config = dict(
    num_hidden_layers=16,
    norm_place='pre',
    qk_norm=True,
    z_loss=0.0001,
)
Each number is 500 + 40 x the weight over its row's rms, rounded and kept within 0 to 999. Layers, rows and columns count from 0. Numbers have three digits each. The size before them is the row's rms in percent of the matrix's.

# layer 10 MLP up, 320x128, rms 0.402, rows 155-171, columns 0-127
094:434455472468500417475496463524449513498488525454521440466434507534423516447452438482514536486464502531567534476545538515533502536472503511496538532575500569451428478426487442460460550483467573569496476509574482557439462550509528510461478523495553490429527555569563437568469470537537563463481508470462500490518459481506485554461459492552545473534489542461492504465498516506573533475477
102:543548509415524505478457539525505524507479480455381490527478542548510544437483507483449518501508499519477510464501517545568499574472507476605520563602487467473466502475467432520515552516491521539549594442486507498519567493486514481370539472513536471507473482496482466533465503485475510459469570472442525427579530450445489481506468467456475515514487530510512532492452549460447531454482
107:543515501533541495442561494564473541560579505451517505512525516519524491415532468575445484567516482530566461513456515500567497433492501486510573577549524524499514485434480487463543466456462518468535475502517526514518539467437588540488476532412531463528510471475455440551523514436529522544539530458524435470499553628458477480530497461548455531488451516465529532498531531541462523496489
097:488509493448580474523498521491549461490559470460576526459517476504471508496541510510473550477555489511560541509447524470533569497529467499524484448539560540502490534526476447499430569527538464561542579522481437457493485475503551495432519499437515499480448439540562489418458489449481492456565493572496508463496466490456466478506616487609463457465460543553512474511499525481501439537550
098:582492561477499511439560562521484544477413506524530530510544502474432513476438515528543416559470525491474477549495487473488469483422499436479517461484501474404534531561501493529466459495466561545519494482530523529466448553559575433505409482525489464437483530485535505508508461525476483480461437502429511445534515429485475513502434481529524458538525474543540551560539461438455551476517
098:435468528529531488393502444451480538534506503467472475482511519523528440512462568498457462556469573487593523509490423443493510434509572478534526448482445535508501519486544524515481474507495552571509464518543520487535541547531553453491482553485568481448463448465464509546482511485533515502465469451562515493439476486481520536412490511460499510437469436531497553616497449490552485468565
091:443440465476531530504500475519481462479523520510556503533506504534520463530597418494468520477532555581453489529476523483459481499474497435542503520542454532548414413571486545496419448468450529575482518552487501502473501432500498524527499476508491457535403485497481511486486516517456552588552500505457449463454495489495525446551539466489506532535481458518473486489504553450404547506606
097:467547458548503459548457540475531479505505500433505447503505448445447562498472487533507465489481512495484474477436383466545525559508490532496474522499525529473530532446535480492443426481513481521506480446466470525510478481469496526466509450445511439468544482458484549527410512493484537560467555469439506457539460481584545572545588495480592529511498540568396519482517546509542561527526
108:498468481528489471523518418496445621476588535471582548514551400509480529523468571548501560467520472487515405492490512525537514498468498517586514566501526440497488498479424470573481446527520506548454538502539533544500598529494494504499573483491466581488440520406512464493491461493458531483544536538542449488491560524451507511507465501515531523564510507502482527485484491531467529523492
090:485554470503554448442493461448532503423616585486520501433507448555541511506523496478475454486460473497517505551486519574547498507455484533563491511497445525505528520443485431477471462517578462504447543502468568515532481494476522508395400483555531470492461503411515535468544437470504465528526526514440565494473503493524532490512559442499529499564546476484437455541512498498486495497443
103:484490447524445466508478459448489563484504481485528527478443497475484484543508547478515500472564515544448514470449468482417477469464423488518494507520566508478492446606538518566517529440531478490521493519490588543525557514481482569545482558482438513491498521588485445456534457530489513518562481538569530435494500549510506561449521460554564585536463462417553516463478497547484529509428
096:529551488528512498579553542449511509402529511488551430442410487459553470473456468498511512408518484458572448528488456517542506513510487595516514505524505489468529511462491508547549480575500462505462476438550486513466537468451467486455471523549516506461506454483460516599527492512454509494477480492444422491481422469530439456517542488564543524540576520500461512553548513485462577478470
104:433558502505476488437516478472489564554474471490576530473521529522457536539504532453471518543525455505454478474578522518490495487449492472582501537454600569563455478551461499524465473519477527544468575534500547563550563458440576470479492476540451501515483492450465473494503401560455481494531504489507599573579486477459502497514510528515542509491522546506491557506505515580532467515543
101:530502512449557444500532473541461533493457453433528508468474471523503490574476583472529498485434440517515525491521519474589507456549429458530499467504476515508490484537460555512496498549524562549505461554488476472457464544561532482515463537541496575527533550506540509514463557461457510476515534471534552427555451482421444462557586508554471488556551500450575540537488469569490565481459
102:544549505524526498412528561520402528585500466475502550477535438513555534545529416484492422483435520514468457462529557499503473449507504538501495521559526542482493496505543553527525482513522560439429466585461461484507564479434506514519467461536592457469515465484508496497576484421470502451481540495573503465495440522506495518477501483519467467596558524470491509544491528495504433549509
092:514535512566483538471470554492561552453529561500520480435488499582500512476494496435436563457508491474606524493547436500553492513517433495495478461538490492536475449479511515465504500434493474436522518411467490482512523442463527498466448551450498424455469442511446508517610432508513444518467473533543473503495616471469516532491520468542466523515412523493495470487463503477536482555539
092:467423522479488476418475515453516537506518475507500510522510463534488471457504492500576444529493478528541474453532503625438516534530544458452472482511530426521535471547472505549573548540522540547419458582511573506490534445509548477531482508488557530491549442510555480506460459548421480578530563499530503486544521542541470497522581468497471577548520442503500459480573472512488524486507
# layer 10 MLP down (transposed), 320x128, rms 0.386, rows 155-171, columns 0-127
099:514469498457491529611521459558577485495500520424510464489474508531436490512526545536560560528495562479543505468438497515523526432496489510463522496499511501494499522433557533505534545545386509440540548533430471566477543527462475488460464526516569567476529515470517588422493417509478498546538543511473471482479435481466486581519532404524528490458501519497513469439502484478486550513491
100:499474518447490526548585455472466512511533500529425448506539469472458526507468466472458496508518468449478473549505552493519542493482435502473452502471451522482451483523490537470514533427484439584474601449535532437553502536540555501499457480557475593546452531524476519455575503529431510570481437513560480524498489410465473506464428543563478516567518532546470499527542550513500458527536
109:501489474443531563476485588492609537545540535517534487546515509515474452460508476536522527499438462498524517506464541448546513498509474564468530508491493522540501527494554467432480569526515466477539490483566539440498527462488527525529455483424502564486533551529444514477515536419493507566477523501518404484526443459501459467550456457504476469509528635429551476436486469460490550440506
098:510514560435465505447578515454510498516513494556501481414455593526459510493458531515468480504466515512527545492504458428488466509467525523536531467503526540533524517426531518489467487473468470400438524507488509497518597520534509532531524539485461488516527536460443529485557478490549558535437600521549491507610534561517443481517470486457448488449533478515495426436565537536520513426478
100:494523432557489485520425566493521505472488565452543492448466456496510486463483496407534503463520470528555482478549462475468468520468521511447488505484607578515492517523445524516485512528510543554526452528561450575515494480496544463518401532503487477524504425503415553514496459486492487551475489509493533499509560442419478439518572458499534457535477497529586583475515456511470500581523
095:474450488503530529509531494483500508531592480556552558503479445513476518494500489470491445485520459469478565568479480490504465465513513453584506462484498651534517472467428452480523528548426458478454483487573493511499498495472507432550525550468507573503514477502444527488432433433537543592515534495519472515519449569576512504515470428501472518489545525527522481514527464578533567509500
093:455541523512424460475527466509491512461547409485489477544488494539505424534484481463531443458489461512522513436473564540557471487554453586465469501460428482443545534500524532539555452561507544486530465506524469485520529484505514493538470488509510441453511459548425538472468488525451508511483482577488535498487435406489536456565587496523517441514470587466562503586498474556502508460537
100:498488530499487550530525493512582444528438397484459530540543456491443513497534512500541500402486488513485465470512493516472544516442479482502516534417444493487459521453453451543508453499454568549506537495486495512589573409575526579540485528524498561532592542472453475511433507527478462508530529495486557456478458459564547571516493475457469520514520452470526461486566490470458492493470
097:482454563468515499499481507547510513538440514497512525480459500449532487518531522436532473462565502523503542445504426508384520480496419510520428489393476509419508443480539466485481527451501489537546451454485521518506528480503479469444474451464481434479513525426489488492469506541547500492509529429586443451446516466496480575464530550440394515479503520495498493418543558505553517499460
098:527474507519537522504499578449519564508481546533507440497512480538512445578552510414494523538540489495497431517430473462472468500370486457521477447515494497457513541490477463522484492539517489499485515492502506456526466477581464538508534444403517518511523547479568526544488471554476471512447537483508417522532445474460461457525576445478556492467529475479589465437435500451477476438561
101:564497441536532480553519581566510491473503505533537528536499518515472446490471490489528515562571519577512528490463478468574557546470468434546525444528464483479529478501469506477501547409529473489481489500571454505495484549550538488479572468463466529520545455556487456559495472503492502485504557561486475623533477429444520484529591518501504486503463476456521567502492481450471416529577
095:522480462476541510524514465470466528493468494448458515541561525507449533574531529468580432517502443531489450438455529491501497532517516544439642469513487472520455519538480504518495476505522539437494531537530550488484509488469474503574543554466468445512524421476541457456419434447539468428489509475489523525502514545501532512486411441518554503516380502459512477445518495521550446489479
109:521558522517495482539525466450499576468543533487496524520489572421512491502548496520481561549495458530482555456481505476534510475480473616487432531513480478566481473497458525472456431575497479509507592622482494481585509526519533474538482506547500500502494509524491502483470499429505495475513461419505497559447501418499480476508469511449527591522468476450436564482493481423495460435454
100:443470508525525441571518510471524471539544536484532487455448461463557484479493411413585402524492504560483503555554454438508481495489539551496510550502537495468436476527409512528522428510482506458526489557530540531507487516549493490498466505520476437485555463462506510519531540459557540480493513460493518578543516411567518477535505522514504503517480497479429458478557541560462415434467
098:515506521455499510548518511556532463469508547495459481549571514517470464609511563531456495498423504464544531519493532451462499546638517452412490516516476510471496469493542530501473490528541489492502519450458522472551487553435581475504491489460577500527582472490466475541482497486536474520482458536467440466514587505505488519570498507444588475421511507496507419465430547517515505497546
097:480510495527479564535497483486467489601563504479534498467538414464458507501451521522526472452566557487590503531446538533470447506563506496496448503502378391532473556532559477491500488455480540529544455550527522564486497499454540517490467468446600532536515502543499511556512462522492514456513507551463490423509495462521570467467490514513504567516506546575512516503555550482467491459461
098:563501562561511527538514503493540480457509476460495541549577460567462556503475470477486505419479519474498513498433537537542451555462500541516543477479431494536478491552441497533500521539445557523542554481465484418527467458559530538528433506543468503496468541559452555469469490495508545564494525496510441523476469502532533506478502472514439582615513583521436562436539553507523492502534
# layer 10 MLP gate, 320x128, rms 0.385, rows 156-172, columns 0-127
104:561475555465591547511598529578460520559485489522466467550547476553498464468502497497567578480533536530488503497476463525565499506497429539507515558466532528490537568542563487488512495438521524567469503493510498493445457554494528484437590528511590537471538516542487519478446471553494531513565549468498547555532489548496484508570487516465565450493476526486522501457474569443501556485555
109:513536482528483492515539483548453570475520470461448487498492484492555404512462441490502538527490516592560519464501535444427484518506516468515436537478519545417431576491453432438508426515481537548581494511454506489469497520489469530522514496504508500523519455455511435506535464534462525529489475523428558535569480495516507495476534469494411594486479539495596544498544406524533533503490
098:459528494512402477558510441488535550539515491552464483506591532471513498462554442457425555423492491473421493527468475478504475492518468525470514532505442509465542493529447540503583435502493501551446519503463554543535495489494490485531516513551500486521514552557504498556530470530528508524434464428557529528486464525554565476513415528445519545583528459479484481399462533470533500493420
097:575458537555503501463606461538450459558486478573464541537523476488474582538523437525466495531531597465466534529473470403465514471492435545526536481550558436448563507495557519519537527488490491574441525471523491489432425509500512446492469485481599546507490533511491500475521474436425455484485530523449485511469478512524486518512517499528551496477567467481504580480465497510550474479511
097:494561573502497484450466482584441484514486435518512485522556497429492456487487485470502550498403482494469544570476456458477482501531480542514489454485563542476461543484567482456519481432514554511520527440471480470465528519553497466523496475470467453558508516474496507486575534523486509530548407485571474410567566467468409484499460454515424443552470513469555544480500483499498534576523
093:534489527507473448511439488441454452388500528495547508509512501438538515507535473473579565492506543499509477487432483526540520547531473511512513567491521533563453435504555524557502474512559518524468496422477591480571522518450516497550454494384472530560470490513530488472505508518563514537438585529586431587511514503457506458488510522526523518492516483506545413485490483485473489501553
094:498507458496468465461538532497530503476526608461504462513570491503412484580506519454522499588534555496481586481469528503515508451462500506446482507469534550504484485434544497509487504445477463501444494579516500485487499523460519490499528476501515560498533560545436433482573470515518518515449543453564513510498468476517334486484522520398519531555474439524486471484528494475446450485471
097:491501506429453557559540454506476520536545492436455514487576534483528468501446536514517504475471485511491494537532523573501469457460462493512548498493465491470490480541493434439539486427457532442404504470450510627572411498558471491523470373557490469542501557465521491535512493480486551552539524451444509472448482497500469472500510507540488500477510421501511499585440484484502506500453
091:484399434501480431492497527524533467456510474551609517427530534522527534534565528479492508525501468472521494470483519433509474498477573523545490507451520503543445428467606537526506623477501498547437516508425588468529464447461474583559448520502500500508488469518474467530519487592517511470497491471520536508482483510486487500537490540474426549554549506473495500536457526570512509490493
103:452504521542438498505545532549531481444536468441548484567475514492524523508540544437440498448481536610541536433524477458475477451525462574536579488538510435518542506543459526528435477505518495465513436515557503517531511538446498497497490487476468530455532470537446534520495512418455475437515521522543529461493464479500509452494576392497414567544562465447530524490513515525440495464504
091:549473528433600545520521477452481492565562530535448553521517456545512468503524467480496474553570503543495521451478512513456495499491505456521527570537510466515461505512568490391536473548564465473543574526489489478507482538554453476423512486559523540567441583412513462523505505496484504578504499514559530521511582540479501424462526533531501516557504466502464452513441507530503569500504
106:655462527545455506470486527509519462503431494514515432523489472526532484500440461508528505480551489471471463530449505449508416450596540545579462430457537449460567527476468492495501504495509496565510495537481498462469473470559551518494447488422563512538499544511530504559507557488492434515510509482530429476479498484597534532456526486542497508542471486500532516503519459462448514460412
097:435502469482522547524438533465441484483464504540507446503539497531488455434504410530463469501473509430478430472474517423503549534453506538548399492496521507583452471529540563477559474534539502500527520546510467532479515594482463539446451483582507485505548484516568453479482476574462489442496499485499498542510523505530505527492496508482512487465535466522617472472572507481478581482417
104:542483452469556432494519509523445528542514484509485484537451473443513583469441459550475468522541517500503508514516496541427452486522440461506495447513475482487560540488521521508474463464479487424479486458449511498475554545468547540497497512475529519545494435528527516468492525514457506508531570385552483544408423562503565486527491425565503507616526480528554456497412528506482442535488
095:503502465461512489504494529497539505568442544536511525500462479556505569440422548501444483446473530519470520486498446513555532523505599507430446567491537532482509488515432389491550560525457423440548488489439455509514472522500478505487541527500488550537481417509451528513520524548503542510438529516550496521559537469474521483493508539479429482579511471570591450529454495522490488576517
095:572486519534526496481548478549534500535430467482458454516485459521512493508532501502453530480512518547495574525426498493532547522561548512533547517471440511533540548467527475484449487540489479398494505454422428563573520499531493429497483548486512493529476429515527481478598481496568456484474486493508455461516464406502544529496544427500462573480479467411562456520565478536545458462511
100:437488520491431516475492437428478578475492505526514500482499538488469537530515546557526515541452546555478527461578489539497474450567506493556465559460464520513507486538442469446433523507533405411516637537502488526555478557436522516453524463548470521512520538537491484548508512503457529474515485481487478556532552536539509572507544463516541519502518493557547479549474469413501450480457